{
  "n_layer": 13,
  "d_model": 256,
  "n_head": 4,
  "n_kv_head": 4,
  "head_dim": 64,
  "d_mlp": 704,
  "vocab_size": 30233,
  "activation": "swiglu",
  "norm": "rmsnorm",
  "norm_place": "pre",
  "norm_eps": 1e-05,
  "positions": "rope",
  "rope_base": 10000.0,
  "rope_fraction": 1.0,
  "qk_norm": false,
  "attn_scale": 0.125,
  "bias": "none",
  "tie_embeddings": false,
  "parallel_block": false,
  "init": "normal",
  "init_std_qkv": 0.0373,
  "init_std_o": 0.0373,
  "init_std_up": 0.0373,
  "init_std_down": 0.0,
  "optimizer": "adamw",
  "lr": 0.00144,
  "beta1": 0.9,
  "beta2": 0.98,
  "weight_decay": 0.38,
  "lr_head": 0.00894,
  "warmup_steps": 504,
  "schedule": "wsd",
  "decay_fraction": 0.729,
  "decay_shape": "pow",
  "final_lr_fraction": 0.05,
  "batch_tokens": [65536, 131072, 262144],
  "seq_len": 512,
  "doc_mask": true,
  "train_tokens": 429500000,
  "steps": 3365,
  "dataset": "wikipedia_en"
}
Each number is 128 + 32 x the weight over its row's rms, rounded and kept within 0 to 255. Layers, rows and columns count from 0. Numbers have three digits each. The size before them is the row's rms in percent of the matrix's.

# layer 8 MLP down, 256x704, rms 0.0398, rows 158-255, columns 176-263
105:155047148132143175093177102109106163086132044094089097132159067118149138094183117074098053196211172154097171139112135152128149085118148163103177106112120128112161115124145134176129117106142174097070124142145121122147158124105186140151150152159096128116083131154124
097:122146196143179153165105089116101145117125136129089075122062151073122151128130101142155137139119136117154121186107155198182120142187093084107100108161158152081101142046137118136042113164127141110044146128139131141127056131140159129162120180137160131129145098145055
102:135143091087131104141027138116118116143143128140122121122139147158107131112116046189095094165125137151148135155151081127107115151083135155105163120115132081136139149118133116218077091175181136099093110093082101102203093185159117130122121183161101143140150144164113
103:110134083202100128243205115113183149162161120106132144139172104182132134158101154093153150085119163143131110119166213146108086143128119122129111097128117160135115191194138103154104127174074153143119163097063072125052101146158129145128073156141210118123124148087105
101:086137121072111182121097115114167176172141114109164101095124084080122141101139178200056138120109146130096061130104213193125208128173103139130172141113127109082100134145116136127131157125103119160143103071089133076143154111164125131074119105105160132117133164101166
098:194116154118141036114102138091145193138182104142190192192107148145141105108076128150101116105105090138170127146165117093133082146134131129139105099148123089156159146141114124151157147110097140104083124151170108159149153125140155164061172175156100187091115142071062
096:116119121168169114132138117187151129100125178141099166108088059115090128106067122130114207154133171115187104126155104134170098131167128110071109219110101160105108138168170115146102087180124118156161148121128099146117152068117139125147130072190125079127134122100151
130:157111119064161124154151071145132152147174101153110120132135137132160144116184136172121121134171145141080102176110185137142120139092120150131129160110198084097176123158120122212139104187131121081094091099137082106157127157131138160130160136159122111134116178192115
101:145113128137134107170097105139098112086120156146120114068153160098121105104133145128107159122196150156161165150134123116151106105152168220155153156067108139171128145153152095118137129134119115116118145150062146090069122077154091065120129085068164127167164160092106
093:163174169099153107145159112153115109097090158106099140090109127105153094059098107128103196086131110117149175065116173204168101116124079113100125175174186178189126071124104102118132072109146106111086139089131179110144109111092182150106099053166184147152151124127146
098:086090153122158137165107099128127159114100134149165143189114128077082094117146150160115146127179152095154146081117149151065141157087156134133102059106128089124083169074130136074129147143175145105147124066147155173162143142102127091183091114119118124122081105139161
095:119099083152100150059089078123100082140161133113119126178153119112150126112149128106127162100082138158123128149149139161111220126058138096148142140093108100138087126100106072170151128113163103132140098136116136150135146114103141156115095106135102171167170136085157
099:118151159082122093152168135113115105121136083150129145126118121120073069179079131118138164159126130169129127107130133122065097103154151156116147154117170128147144143111137115093199210113158149120092127124128037156150077102107158113134092207147090203091126123194096
095:138151128139114109078125180156113169199091146135122158079161160151112119094166152221155084110088065181092109136079156131125092176151176144061098183128171120135174115199127146102163086087101160121129133168096125114080044150137144119130098151119137122113181108153119
095:075147124129096135133133180149145136100178150081180090153111101106134154160145191057180101155150118091150120139080118152167102131192090154093146101126166117136078081140152083100113131061135109186152113143120120157131106108149174116100173107084102132150110149134144
098:157093099120127135154112120177140144167100136092138121153160183138182052177119072104113168158108170152136101153170129134073127113069118125149138187142034079096153077123106104178173150150148081121103150118068178144121122220096168081099122141103200105158136101127172
090:131104132116151151125143107107178143121158105102122104105180106090080179111143121163128090117091162137151158135151120140117146170124088116138071160142089111144184154093083142162106167158162157066129150166108178161142158157127152106152120122095184112104190114092153
098:099168135141126132133118151148110142102181120145125165126079172093127146199144073069153089116112141082158124121169074102158043126131115155119149094105103115137148168163086135113122101089126153112097098143125156150158096020164149165110169077104125087113123159184108
105:127096145159112056153123111106085180134141144073096100103084138154176086132154154122127105125113103111126145105107121139119141064108053137120110159083166141135105128127159130118146127098154166201173117125090137088153139098093121182152117137119125136088071120226109
098:154107140123121103076149122088145134127162126165120136173120120105110090129099144164162134091126117167119109067115123155069154130146162095132148146181112125128152113145060066144169115142120139143122112157162139117149160117171141123089144149159069144116149173123141
100:100119134134099119167099145122190151129165097131161146131177142189096059129084075164134083145144160123136050160087132157103067189164159135148169097130143175119126130166149197138082147150124144122091127136146170099126084124122212137125157099129165086123109169122131
107:114134141196112099092165070096158201183181074106068090120132081168195076182113156146098148117154146112101102192087125126095153167055163150122082154117125133120149145110093093195095136134136157144120129126110091102140126161120112084089111112110139059163080135129134
098:093144138128148128164179109182178119116123145101100153083072160137153116153132093155169148199172156117149128185104182104176134119144148143149141073139162184151147111141172085087154135067106078160192158115118090074118087140157140076146140201156132088161166125039183
085:117116180089163106091089110168092151206074150131128105175090154098116146185114111120166138147102128113186118138111142095116081067125105133140106127150142084124162133121147157109079148088073170086158116168084145159068137093130131115103135162136115104219134168115100
100:156167103157103090120180142126085149079076083120104122102156117211108179142050135139151102187077111104067155087138151139192076176178129084119142123158095134076161154069089091131166141123126125143152102141083134165150158115149105158101188173158098091116128127162139
090:176094176115100114143153133128110116093154102129144131131088151108163087148133129119128124091122136125135087087071184136066115118094095166088096059171139139115134096162117146137125138131053144134121107180182144173140206150113147127082069103110084084101193154070144
098:138138166161087097157110106174185066128067124130104143124185155113140133152110114171098180107159131145119151100116159136205148087104077157134122062155102146102158131141089110147146108167147070202137107103166096129065092184109147095041079133082160136146195170136169
101:153115114134160148132142134085111141113138095082091068173149176107128111094149157158134131179183066185083169092103111109129153135164072108125185073147160118128110140145085113062115165138151171128197192133117192125222103130140166098113083146152111104119142154158140
099:088052089145121126113102104130129079128118097106136160114137124177199111119165098126174153147104135138181123135152181187051134119146121154162111149096122134182092123102181127086128094163111163145149157107098104169105167087135122136103150152111119186153152172129161
099:206126149171177210158121104168208188091050112113083144117101111148095132146083212146155111151198163098123094115094127119187088168175067084131100154122123092113112122117158150133064139116170132110170111137200197187153174173156131117165159106136084069092155100139143
100:081142115078145062142132112164120147134157140099113123106148152157091109159135174170136122132153143094059101135119137107096092156147149163151126104140083098059155189157103114211062091098115177135132195171179170128070089125146165116170094122131119182163126157098083
097:129129196165118122130149117106162068120115142140101138164146136138108143159199128117132160159094175172090135098167104159150130149074119118150094119159099173144069105087181059138163154140164150156198181135113150145109078144078085089140080185172159076128132104115160
096:145102104097129162096137162137120100112132142189094111096067129103141117140138118141116132136136158145104117159087168102158129129106152180113096147114094170178182162077130171099112177175095115094125175202161164137120110198128151164099090104163101127067125072077131
100:125093112104087139059108133155108105151141098129144050135142128099112132123142135131123104145106177141116141081064117101111133086140144058224136127093093181179136190135147179172152164101126134104168098148192139100076053097165130088162101100064085171157148118111125
094:157158174091137061132126166142148115155101177173218179100079156130073102109133093172120105085121118156170152111068141120101121151113105097158106117154082136169107085107107160130065088144097088131048127118126137121193087151136169132112162157128118093087117140162115
099:155164142155115138169182114157107166091129070126038100134114121073124124126147084086116190097128137141132130080141178113112127150105093157148129120131115098085126132163115106194032125166163164160105180138160152132144147169091111066151105164144097048171078184106141
099:055174132193108182135136118083139127149139123173083131122133099088125140132145117098156186107096141129143163100140136087122176048143096123096132097100150150120181149175134161114178145115115088106116125134183128165088069128148141151107103139144116179107128073140115
126:149121131144148129116113161124089149137108128155117160099102155099055122115150118118103118122104047110111115067119108161159142111135130171121132080180140148108149172137170143091129161167100095102095138150128130137174113132101137138156200101086118170124081150091111
097:154076073124126047144096171120135131137107115089191134054171178113131141165145135127080116197147173129133130088120163099147194093151134167137142130085135154148078095115171175112170154081084133126181120088084156117071129116140075181120163122105176096077112146173121
104:177108154097172085102118115112130132135151159154197122151125118136159149171093123160077186173173106109101162139096117139141101130166089163147165079126091110149120147086087137180112139176071152190145102157132123128088118102167110093136125150119142073131186172082150
096:187140142163143092206173104144159121137148107145089131159161125112136145153147122162088112123176098138103148148151105148137189127117122127178119093123100096141123153117100100107162091114116126100139130149118167029134099137131117118104146108110137126140065183147094
104:092126120163174055147192127148097116102172105113144095173107156130167135130105158114164136094098150099153093095085148194126177144145171129141114121083085164128137143109141181112097120125134168109114166144142084110116095091086084120142109146115134088091151157141117
101:142167172158085128134150147131143106115124136105119119062136109107108092143168106153139143087117183146084152126105142167094101180129113118205084135052137184181113117107120102155158124132117134122145096170098131114083107093113116136157129107170156159160106111095134
103:108117097118074148141151134115102120115086062120118131143106157110107159084126131119103082064133084171156143086175095091159130115085133068158125210068169183119107135093138068115221091149127162138101110087153121161099111176079182184125102146119151109047121109199083
100:106138159109161158084138141056124068127136129132090100151112125109128130148121107079113112115101158132159095126184107143099177161081165154076184122103097146139177164154132217123197116130119074091107096140228141168191195141154136155131087086145120178125159081118105
106:159145126128139136073113056137140122189150154126110105162148154099076182220146051177108057106143096132097107131072121161133116097177132146175125131092130080094109087121128198153135111136121173127106135130120091115124136095147150160135071129118111114172096053130128
092:118132140149073103111080120087133121155116098076073184150139071159177094133139122145143150090075108164118195142138171108154160120124115135084128139141195140095164098136164085116102105097164145139087150163114085157130171104128128143153093111034113132161098124172152
101:235153091160087090182158135185119185036105151087136170140166115116116110119085136145180151128125120147142196160091148166160214104113144138155118116127179121097076077147128131143150032136102185172201163123126120160160080145150104111113124127140155111120095137170141
096:040088136054086130136150136099166080146126144114187146133205167111118178093145142137092134127169125131113126147060161097112195207082121162163140135127164105074130154128098103157090106201074145141131094067137113121121102196140123108107058167164109127133137156137176
101:139077148081163120123067154146152112162116086152153088135168133084211143097148103153162151133138163186167158127123114150134182099131165113152123135161138088130136092096172161094125189137125184141146117074099193136144126099148141088145114119149137082137196098077154
102:119172123099134121215114130138153122159115127072187109063151137157142117144110142180107139186113111081144130176142139101153110099167108121152145204144152139124134104107122143081151136126087119116200136098100080139071134109098144114142170060111172150135112108118109
136:153098162152163155105156171087099109129119112136103154140115154106079175166145070126109101133113100107136151071140120149119104161143107116116136114145120167119094125164117154119111116076206130130106154121129159150120118107074111128170099110133159047119158086117166
104:052129122178125143137092139183134146175121082125187158170114119119053157080095135133161120102155136114210100135076118116166087108096186130098135150094176084139096087123105101129119169144168121099100148111151129158185170176151129122117158123111131180113087195110133
096:117165125104107144090139097186184144104105142173091088121122082154111062080140156211161090123166107107169156157117167120177132087117149109122105106161119124112144118130124173181119132148098147087136107137122086131108130082067127093140131115059176100140196100123123
100:169170063125184136156124153115168151134144104106134137122144112099174111071168147133136106122147182101113139167087134153170158105110093142103101147111127112098050051154074123115194137072123111148184103143141072123119144145128145103048128129175149180182172155162046
101:159101183125073121130153193187138151168120085140092127139114151160091090185089111126137164099126120126117108129145121103121112172128136133171135148132091146144172130033169169132135145157104171159112121142110147088139059147093136129130096106107112119165050179099172
101:148104136137131251112126105137104101105154105178130161150159134136112102142094117097190086157137149110096123090106104093138130156152075134075115195119123136162132165109072148036149142119128092128173107102173082142132147104173139114186127068127133069129125027129184
094:110170147145117127138166112116153169135159127154110140079160180153109149126125079123088149145111145099147201098126064121064141104144140119136150073162094099155107132178153089132146144135171145118106114127141123127175093112111098082143135205129101220119166077134156
099:100165173080158167180136083120136204122170125078095087096147128179125146193135165119107142164207156175131108136092205148089182091141072147101108136151133187160132171154113097017108157115130140135139148148207089087069166166090145118110171088129115114123115117105124
104:156124161126080123094165143090111146164137091111130070134165148115162145101164099171168016155124152112102121104143073134126177127090186075161149157116185184149118138142118188101134094098143165105159121091107100157160110071135200182197099125104132082094099115167127
108:182147115118115070121120123109100120106127117116144106121118114184098165152106132159114112112060080118164143138131160151111131161140120041100137135105115150094120146081052134132164106144064132103147165123082123159123077072085088133123128106176126110067112152179188
101:129154128112179131145146114168128114088144118097128101165152140115089159101115154079133140057088122116180113078179147105144108097150098097171075125159163165183142127121160082134112151140151179079155146110126163128104159130076103139063084122115119168144141175177198
104:162185079067172154098143047156133149098140136087097115115170146088119158185135103134132150164159108166139156109126116144146119095138059133073134180130132129104112114115187148106192169060156147087135094207147158151107190127094147082148191139090078182132097097129102
097:124176154159119113129150099081104138134103059095145105142101135135159101163111115123173126140096137123179097100155185157121114152139117143141092104144232078156123069159116103110145138104100110116120175106172107138149153121124182143090148126170148188166174105174123
092:117124111117183120151098105106153170174159141112126180115147138135148096092121153170153135162120128191149115108121097102149186052130133067088133170111136156157081086100172123149135153099139130143103160097090118141102148157079118148119132083084143117087178176156141
099:182086123064089193174056091192139150100194086116162141141191105109107136090115069105089165144105112102153141186102126110151150098102129112064165090099111131114148098104137089139129149183104098137126053064145117164173167126147108138137106117069095153118178075105135
103:136180090119073165130154137088150126091137099166169192115142144099091155151122129113154097115141141125142167089138069094130147118106114122126200131140136129096158145100133131153132152116155151193143117075101111179151074148104109160192134129049120169146096131171130
106:137083151146082080096146186113120164111093119093131159105119114144082122135170159120165114120182142176123163152109118069107052124145142119142060128148166125083103089146077134118133126181163168114144176178126057167118135131134128050090134126188114116145134167104139
100:089146150109119108106111153102200147163169098128074124130153089119129126164136148140194078119094141094143101170113172104119169157105176163111154158114095136051170237101174165143138080114110114114116109122153129110100193136125151160131173132172092172138152103155117
100:153152140088185125183152079147181124110160124101126150129138141124126129139102132167123122150037136134131119170122157111144161128169130091195134155141183107162086082116177051141154144111044124094131174150130062130133162110055096092077114118161143155189102086109126
097:174086128114163225039115128168098126153117079124097170107136154170121144128114123125128104090162136162115153151114183175114168124116177164154186137112079104122102174167132175147099128100121110188103124098100156069084084105182142105138100098104172090095110082142122
096:122121118092122069122127161129113145102116105083123154090181125148151085169108116107136154092105144142189141169129144129126175162151187095097146103160118154156124148173150110141152109162158102134124118093143096119075208075120130151157145134175132160124101143159124
098:091099161070109103159150095105178142136154186137157190077102084167102116102071173130074210131147096116120088141132169118105066091103080128177067157125154169159148089120142094131109140142106135112130134089140132095129163194129122151169129130072175126152148181135161
103:150148160142093113157126127097135090082147086138157159125125140138149121110125088170087101059134107128163162135161149142128177111091147078141199141156143110125113130115089119128138130182192165102093079166157143091128111115133106131141159103155147148154121140149060
101:135124177157081066140125156122129133158107127176153162098108128149153102145190100161226131101150136137169135129140127147068139110117137095116109146147121165140145136135150118104156150112133131129111063156093158128123140111101169142148138078121139137131197186101157
096:132078186112080127097095141140144135150191140154125131142112168071094100143149107090137102126139083159101174164137104086119089148114144113150119119184155164115129081095083176092141098132148108110114104091133130183055084136125128155105169157167148146099139103126122
101:104106078139170114094129089028149191084147137173113141105154115142073144154170145098115122123115080096118154113187156085130110125122147107138144131072135112153129129114127138176119150152187161119122077155162120114148114143164146155129142143152111131145151088199150
098:098134116101143098134107131177142085147154146105145084143090155078073155061102072152109123091109142101160133134070132102103093117157148111097150151106096148135123120149129115078149169189157096091144164109111135177187095111139079119089200080119130178101205081108101
097:148077148113128171104128186115122116178138148124180117094179124155093118061119089159095164109110168056161102084112195127103092163164082141137152220135140156148090124173122125099156181114167057157049123126088128122148189146126143147170108096133130112144167072152202
096:078061155133135118133110167089125121146145118087141180162124104175138137159115118109175161101160095100223144118157094156148128099088168137074104109126140128184050128128149099097153082187179171143130131114121159150176171154117160117080136130159077124099186161132166
097:110165111185131123203119129109146112120172119137061055076132182077116158163116067150102099187064152128140122139109103173093123111109100148182137113113109093087130154143119111098111138110113151065149106177133130092095141133166142123091093134141156050162103169115109
107:197091112188128138123157121129191162074101099134107068196137161111093113121143115117056175111135117120104162083137113121124097144125132101142111118127154114091160099136110199153136104097136146101150145161214170195110141163131150136112139154116090116126157049172209
105:139162123172104136118124103104079092150115171105114184111181146126086154182120121130115163113135112125124127112119095142137110172183088128190159124130171140091144122166076101146098129097105067164147108172118118164107147124142101108144085127201130109091154130122174
101:155160105115113100195145124131146113082109162115101095034103107127177125174057167145129169097202088094144141114158188159154126097101096118124132093148151142089103120115136119117165104149178194130073131128106151088161146072108103112140152156148166074116117172083169
105:126135121138147141149084107083156094153143164179092128213108111086170101138149100133138115128121143102129119138104109137118164065138100114136116205137090145147076088099119111099136133130166136112155126169146124151087143164133127112112059094153140126157112090139155
114:185115093127060072175169071102152103137140086138067177151117192186148159124180111163090141163129185160121134152104124118164141133161153139138132112114132171098073099187137144164149093147111194144139108123043094090122100145131150123088126126114153102112093139157124
131:110139100106127084200104110127160152108144124060135153099164111135194090141120178150158193155112145112123160177089215126121137143125096159148122123120133103130087141116129057156193156218084119135177217169098142085098116063116146051080107116115166144153137216094068
104:093073192090166082101094144103092133079126126171113159101130138119069184143147162126139121130114117126141111099167118135170116162225086105099168172137156154098140137165107131106124170132143054083152056151108129168169138040217111114155151091144109103157157127095128
095:165090062101150131106103131188188130130119082078075149098142148076153125110169123166087101158089117089113108092116167184170116143118124111133158125094090116113132159076187173128162187119162132163088147172131164135128055135134181093131150103110136151148119101076145
099:158137151123158155197114106154111126115104139157093147158115039170151183198142091149138152135184096148127127158150159159150129156141091147119151143108138160188091167127128162162087127156144115092105181201132136148141117093128148150149073085167184123153159128132094
099:158122092127136181160134136157086125124157132131095128104149104109164101128131113109183153180138126155155075141189119143124123167101120114140172141152159114152086084141135061088112124048079150098129095089038177106079125111141156108143155146143110106187098109118140
093:189161158079095152062096124123183095117143077103081089112154162095085113095135101108086161126099077115110116166148119116132161183173124102073077150097163160178130184069129116147139160135188110109106122150160136113143109124154122141143088135129123103166114063122140
104:142118132155112107165141156170091124125111110164152084068131187150088120162139122090092202106096112095087155084131115128140114136184089082092106122137129088113127064137124156100133076117095146122190137176136208094091099154126129130129115001138169121116085102108105
105:158140109118118080088147123118160100145159119095097105095153120174144130093192128063116147173108138154126119134194065112059132095141112119145133098119117090174098126089112130082104129140157139127126101107153132154102140142146152163140177174063151096140100107106130
103:122117158034184178136099155151109130127139133177137101126135054127141067073167136055189097117177150127166160111124090152107125079154156172127161167160172139164148139163155119124112191123164101141111118174081133178138190185143067090113138116099074108161150081158150
099:149105097124115069164115127094131163168154223146174119084092188164167148175153115129131124170105088154139107093151079175147151100097098132151120118126144132160169206101097095103079069181158094119132106131107102059067141116129140173153102116125113126138102232145153
089:108102065150151199150169162170124134133071196188123143135134053138135123137143120199108107107084138174129100135142137099078080193085126086155165117118114186162130114154082226133144087135147097113091116185136088133119171160128168119123198154157119149144132106111090
104:175139120169121105138137117087162130129178126146143175187127156102146132166076062131136100127152148086169164093142149155136140091105108119091207109125124100078105176116137115120089147128115126140145069168183115143122113179157194137141107181105165147130115125152092